Weights of a small GPT-style language model, trained from scratch on English Wikipedia: 10 layers.
Each number is 500 + 50 x the weight over its row's rms, rounded and kept within 0 to 999. Layers, rows and columns count from 0. Numbers have three digits each. The size before them is the row's rms in percent of the matrix's.

# layer 5 MLP up, 768x384, rms 0.0505, rows 691-724, columns 288-383
093:456496551516573510427550467433513524375463487509471505450524606497546569567565533524490506526530554544482441565604538463493521500645481474466563483591494578382440529491561455491559491513505534408541546490578453447565429529388536499548533492519471534542485446489447464595604496423565440468
086:433520485462486485490471476505476519480470549500503528488513505525559504517523502463430537464433518445423472519487454529465441502595406568448465469481519545478524511549453411555509524486489498534514425477489395510568537500470456530524541548439500516547513509448487554411520451452469448525
091:516482587580418527565495497534521494457526501492463556441512497403500500505472451501505539440462568481525550473595434362519524556463438605545499529515576542519517533456462393476395432522545420500420443539496427365550501439540540489510537470424532462533516466522496455543489442497504437460
098:514486526488482474506506478534552560518615555512504559477510480579467476518541499512489451446468493588466416464408471514434496554555581497455446552458427490467408561506462491620427534513535508452507542434539511523558445473531446501491450446495515503447501484566539422529471441564524527427
100:553484558350503569414525503473626498472548553575498430534456500406483522578450500481567426416555501457520460554525482441455466465507425379517488466490582484425479495541550433604492479423474570439529525498500509533479560606511436488472535505401459491508512466499484517366522506418470458537
116:409463475441525536583425543454441495466481500555545520490491505502519479567501505407448542519465490535537535479547488510512462463647403442488571463496487504554476486613492498480516426572601540477544461557560507381565495482503541465460494481403485462410588470447493556410536518483555483338
098:530598480579512556581527477593504521524562478519505467516546567516424679514557495425539542460435529503494556519510555465517564568454533483488535441458575588485581502435482474385459540528621478531501502536418522491475412475433454477502604493491493487489488530548396429483495436435497500444
110:517487515382527422547552511536459563478502534489485453527444441454544557511544562465585466488512436507483445607487526560539489526419523555545500504528487525456448559538531430446515502486458558542535444537549509534467539469568485513503469459372451500451482495485551534515487569489528557459
091:563541568404549451558518533534544546431484478510448521432558537556547527503553589525488526453470453460443557616482429491540445528473451514444548437494568575508568489493506522518548510493463566494568571532469490509465443582573506462464554489552516542452462486517481509433482550460456452565
100:515514518610444496516504494514483497520499358355495523525425459486540487559532504556483461514484436478543474503470509444421601553498556605492484568462527536410463496477487415603595501463512484463554508500344429466420477576552455480552467548464462554580564534511498445464544543464527505477
093:475425536473446537450562398464547478559504486541445594490557562416523491506440470526370524450537519563510488438551525467488548428524537399430559468462467416470538509452495471551491454536603534498497491481502503486558457554488481497548570451430494478519493423534589490521495490443398518477
098:489478587488532471443515464443478540565573438489484438540520496515601506490495456506535537534437532466490533459524396482559459520515518531520492496517477539551559531441456471467547486551533495513610445560545530462483476486455475469448560537499439511503545530476371546407463476389472532607
104:485446508466509481483449496478526464558451581454498541456560484544494538488512512461529489525472468446525574534561510430416425519496555500496556492503452490436545586496518486427392525452654560450540485567562474516478498492469544553455413469430415503577545384480484536569518523483412530505
102:402499434516483560519517497500546503346475519506489543422458499499420519519463474505544494469582435469520521550427469370491526476482444599469454577542467487438521430411518594552561508458564475529588584505418405503525552576535515488574506497491491443523500463557603439447486508448517476493
093:452480473528546473397528551559534503563493480450544502517451578485484435534570459563506621441459516410536474498528480487476498525429510412504508627493449476474412531561490406490592499473464584552574539486429453527559539363460506469415528498497581417448576495507569444466563514402446583496
096:586454580374457470392510560481492521461544403485445560570564449537539446567483447432507485508530476431470554564594426512591492522562426528552549465527570529468446467467544480464436505539509570483535505468551407537570506513456560506571438492548434514491545459439444496535539543432420352523
095:566614522512461491446512370439459544542439472469496432477609540492485458510591435539398430547480627487585452457490508538512504520442517491477520466449410435497491491566457498566526509395481458451488514522515452508512445492526522506562492393481607502471507484498543559466446476496472467511
114:541457490478449498400477549545468552540490533573499495467498602458453512475493594452587487528435569413535443520461570475481472489541444444537455577438510516575493484515515526478512476515432500423498482498434499569470545489407527573490516451453517520437564551490577586341472541489533493534
099:429532500401490465595548539590461441502427503487563506471430483563516525610523503443501478535575505515441440523590434439390484436521507489511579473493531515566494618474434532519533475435438537531499453491560500522489490565482507481347549468464500440445502533434553467516510554446503468551
097:676434537502496449544538405551460488449459513483461480464515533433463563469540398484589596466573514530549545538488520400462537516446557598479503493409414547497471501481400439635558523389407575536504481502421468522511489460484373438623477432571478437575431547531502604350520513395490496447
110:530526430483562497478521529560522454350511462538446535514587448489500415584537454429511567475580513493517478487523593507499460534458488460594494487476489620539485535480585481449513511487585570502511460522553492462538489464508423513519489532452477505551550472435650423439609428471508442513
089:457538555408513595434508523584441537508492574526587545513553583503482430440436495406453541514477566547489491503510572459474648510534438509488434367557516452483543448491557502603472519471428494522482450439472540490591482519486472440584466514571512420484564536498463480493604463472524465461
095:508559460522549462588464584446495563495402539568505500593544557487434483534524440579455456404575419531478490440486524546546504522519458556538520581542516505547594606495517487503544511508461478498462486444530487547563534495446415417541594488456457459492571481469523517540561476489527490512
102:592572601460547523591471499500430558447545446515474544559501550461441470550501470512424455510480541520466522376482371533488520499434486515463488516391421436471472554460498556481465459478513475475488467514469450536480512461524462451530526540553443514427475445540491511505583508534418425522
097:441440387543374523600537527566500494528548539477517475484426515544603430542511486527589579547485508459453482443507529497493536554529456465499475406495544516478448551503494491561521397503563534544506535459375509530517463479521463396532500511478561466547530530579465518525583511380527534544
091:409405516581482509454469544413511449472534465518437536512552588498523442501529538517536511471533551435539427480467479479449490444538505541445607521552492542430468539495491523513579422486492462476479460485477447392599447541482473577518477515444482564502555464532548423583506516446532492503
101:522491524478511520525423492464518531491420521538590505563506463399456556529430402656569539508416442434417482405531597443519486544538457444518524495512432453449513418473487449540532499416518478567507423550500486536569514520505464493410501573540518428556505463501532509539524521491506565569
104:538489514508540427543492504512481513570480554517570531517443499470537583552433543469539558532498629454466489377521494418537506462501420558542567507544466495501558463596518425557540541528571527537519500471475423429491473543442430395483453520514485525444497523617554498497550612488415473516
101:508493510581513536545492475413451409578461410505425425514538453478449385516537497516463494521503495489493495418517430465514560554481447518534532567436591478569445559582407455420562462435553526442436602555438511596507490453584505394452462485546604520546542478509556457500439404441480515445
133:498541501476475380554525620561476560536538524570496467535449491516540540443516574631495469503530562522524534481533573458517472511455472405472560536486491531572477406474482543521467483477531579483443525546508530516520537420416565467537536609488513530462489550440442482495561480441412501372
090:395422552488589468484467615570487606487560501555554537507492586479568467525427456509476523528541479558576517534621472443539481566381464483423493572552532573414539400511474429402500445489459474511509464477453439489531454555511483474445493541475481566476510472513535463453426458489470542547
105:484512495454534477525482508511490504502520490464606567481490470485528514517407403530538472543521400485531455492450469546574425567533472520437510438516455534478461485478453531528544512498525526483465505569507499515503523449541617529488510518557548453514451485492498495431440473425491555433
090:525439508460513420543503514480543606498539506493548619535509564458440515550532487467434485483492557571377468533446436398542507452609576456382548454516467500476542545414557474592448563492467600479543558429419411512563549550495511523544495490435443478490582494567445596475580400513464424577
098:483585426533539554433548501457526483475412511539430545510500494473476400516410522446563536500513560525491497547507432491437502555478503463535482502477455431501458447501431592529421434598523519553509506510490453477604471483456514485472557416411486508614527558532551483331484598510561500487
# layer 5 MLP down (transposed), 768x384, rms 0.0506, rows 691-724, columns 288-383
106:518500488513510586514513592556605464456429470433468561517524453524502581451463514534522586454479432583533476513525538463502565510566539444505454507455494504469504494486534438542571501436452546506460465534479510424492497514377555462433527471509488576500524391486456497484566515465613581429
076:502550542568422539436540455523480497522493460494443469494462504506546509443472564521576538493441480450448542500432516456504492593495557449491444510444523459436448466572505497372545553449456464452407560518543524510440558491509555487478456532519517541536543467533478505559604503445495521384
101:534557416469559515505536448473423483496474520516517420460458574467446526476471537451562442563448392479525555416498486515487490433506543446614487459484523448499535363447442575468546525589478607507612499480521533614574406477484433531537518505563482502513401565489589482490545467512555502559
101:414531520449431497556513523509588464514494495527540525541420561496607382475511472437397437517547462537447517500569545525530454520518567563487538544396486484471524473434420557596543492459505565471536508584531510538380511515478487593488550507535511466387484527498399558648459527461471554533
103:489440504563415497495573464518440523496515582445535503529352551468461499471489447454593400445497470436536545575566437496481611426468528507400451570589482509506484538564606389496528556501548518468431435540497434514538541531583583548569547487462477514517513561605474446555484567544506487464
104:511473470451527558559587605591542546453496512578542440479534410498467474466481513393505511497467481525514508503557449513525544507556476454435478532479437528511476482511352513434509483505643475489599573458440536556374474393447454537472474523521477483485555528406502604504488466552515428435
101:539592539569417431460506483484412465450498551509563569513466437440521488439547549489452481513475524428517478493496506511480476470434545494510445443582524504492473479556545568593478531468358548480537438515553519420586568461452436519517518543497478529447523521458523499465552525628554500481
110:560534472498409495390464519532467446477500477525521524527494477537508526535462526524504475485389487539518511402485506524493513509523546488497454457526432489492528397532490535465504414482569557465583525580536589529474536515461559547487511415436523439467542479496473511501393502576380461560
088:523478504435526523568441472440468645604557511482475444566463492514503576497471475447579545486529589541476427493453507516462511420614501517543536474479523399527506478486569506478469555508530478530421537529570539408544540549486514453521433487473469490406430505538556535504466438544512483508
104:547444521423572486416526582531441557551549440450515462486586535545466564449460563530397600499512569574572511530557561498452492510619428419604569486470420434452490565510524528421534511470441418538547548478406515438415508505568526370519504349498530544513455476535552565524483569489584459510
097:525567415630504562535545530515504399433570551469462502571554460505366562440527504542571528445519516446478560434547437568544494478464462469530521393458496500518582487462426421501522457465484532407560556446486532450472503434477492470520451561617456636568513410478482519539545489459461460570
095:610455421448541606438536556475475476466490486560513488431493569544582481393543508508492553417477481525452471565491528488617548520532498516560376430461564477579491423538530480535401510496491472497526453508462443453561463480474438546602470511583537529528362490406524546500420535571542392525
107:478377451529521482375606471442457498600366462464493452487565584477550511493509496530465481514588468482520500477494525509407520471585466459596534477531501506485584388476590408514527545428502482567562478497475524518578492550485539582446466522454505385515505495501441493460518513553576438608
100:468562527513479484513476504531481497419599564463519475536481498590490558538423540499554445455503486462375527484497475525561448534458408464426497466601468509487488471500459416594385385343495487433526571445463514491539571527479463503517482450576522489583483429470489483411548516471563528486
095:487556492484439536520450552441498582468576546486537446424529507574567532506534408545405454490444488564529521526408453576418524508559523486415486525459548552601474618486540466485455517469497573529495511413447470478539490552440517466614521422469506428521532509437493508538535559555477432549
094:499468419486508403512521501496670432491553544509577459551457461515499535520492501545516444526480526411491499549530475523471460409559520476513546516454413495495518471503489553566599495505506547490517524472520460505449534537500492477465440464548550527639447542531529563562535586580427496418
101:450508513425414464478439503511561522480508520502416534430454441444570500477438495444569436465568448479520394460446480446478473546510606485562543401536558509436456500551471597547504454507560468513481478415419513509435485581446500482464556537532464496486601478463523458497450488537471507502
116:479482577475619538510504438459533403514512568509501506510526463528546616476493483480550464510504508517452567455527497450509474518437511572428585505511495471520551526459518447509508464499527500443450537483435569579545438505548528513479446515582473491442532474473479506577496508583517466421
101:538524506508457486462501499421446518520484489517518578516421495497491560493407563597485575434490531509537487499422460445439570420519584381488501483429536482519535514492482507492515548538610425519505463481524453502452531526557451515489528491495398536478399481495452542555561457543486497458
107:488489464367501455572454470538662554530459533498479512582513477545452528547390414491547461402456475526542650475521448577461471427527495568535500410478526470462518482520392553477476550563576490469466473533562444500475522472510509514535461510495449499538412468457464538438510470484524405459
104:524516498432550508547585527435516528539460464514438485543496550428509506550442500529583507515557458501415516496499474522520566601520445551517495457467524520466515532459445468556484490509481466520495500507435513514550475445498562472507478397469510454549451549547514474622498605429424472514
098:486485490474436441575482577469601419588511495362562520526586524514495481564582460528509453458535368465485508565516541486485477481496522499485505535549454467486496488452546431527477514556473501454526434472538476484477564534457537447506476468494531639455490491474521530557535457493568555492
092:503425556430559506563543518544551393507549550480486417523541474506488570556514537516551451499497493462527550493446491391499558474474542545534500614517443493537558499473523516451529483425479471495527504481450465512480463465597551428463452502542503485548479409534387542490458493462449398434
098:472547528520377605485471475545539473602435507420420540536555412523529490485427483476549452448514435549472513465474555506539456570548433586571478509553460569511606541489556486473523544457580475484479444505641443488496487494528514535497477534501542649465503476475542541525535540557475470474
102:468563525444461581440529543595474505462420504485431584595523482529613529452475502588525573552495500562453439482445439497428504553498379597548475475547526544589535524431432545520616576575517497629408504499500514591541506484438441579459531419543433460487520493525475471518509506525440493467
092:446564521477457570562507485456477595499450416439643561523527478529496599444520554556431489549496510557446527518455491559520486466578533518626472414494544428526505501430547471505495467564545515500560547521545509490453540576412503617419475461557546550509482586442498441564466439505465467473
101:535515556537500554574479522453526603500560547443495573529571569531545473554447518420537511514501545395485495483487524470439549425468535503494474534433474395476423479582453511480546508487578551476456508514567512463550508583538494482528524521500497466454529486516503467506507482573471541469
099:456440508527490511411549467549482446453468496497554589469477515509485452406461475403524486485500556549502562523487509422517448511434528463486525378544505547412499489475376463450431485493400468539560581506597483492454547520538546480554545533399515472425493449509480557492523477476613446582
104:538497470407402584395504542457462424523533507556464495506498465524439467545514531469510457498448476498539529475582518406543603512434518478497542515541378535542646522592477527467472511516450468544535427506549496344567481544500516466465506585403483543572563539540490560438553572530500438534
132:435579511509477461430456590504557434539459453582530525554595422454566572426485495521417449502516554546458470445495535434513466505469496515558526463465481488572515496463493523466421459529540506542489402526539490577540539441503420501463509464468511544620500381429516531520479484443424485486
089:520583488551463496499447433583465539449519496447548550424547606510532495440570440444519408514470539467497473454484453438484504421402542468466517489497565385515440508507504538428492531483510530533452444530563527595553556601432555511466520549469490528506527555496560461420471393480459467511
107:486513506544500560500555562357459477440520522551533531545559463534483539424550523511553605521428458540509455575518565497469544472490498439557489509486555537493568505478575448485493520472419506525548597512467531497476544514437448476455560537465495560485539507507477438472490489503536473591
096:543481522580505498429480524521483375452567497433537502500570459498586473438507506469518470502382436454477467486552478536574500521514472518541495516544482448520498462512419575507452470427495428447393540507503467507513499420527488461471545459453377498479465555490462590478480494507502532477
105:488467545455482496545492499493499515491498429502577531546455427547536452573457490572469424524415473464430561558545524623534542577505537592496560438571434512557581502545441448396534534468497501479438484517571491475454558576548558415491448549574495513457472491407526352567453532518527557503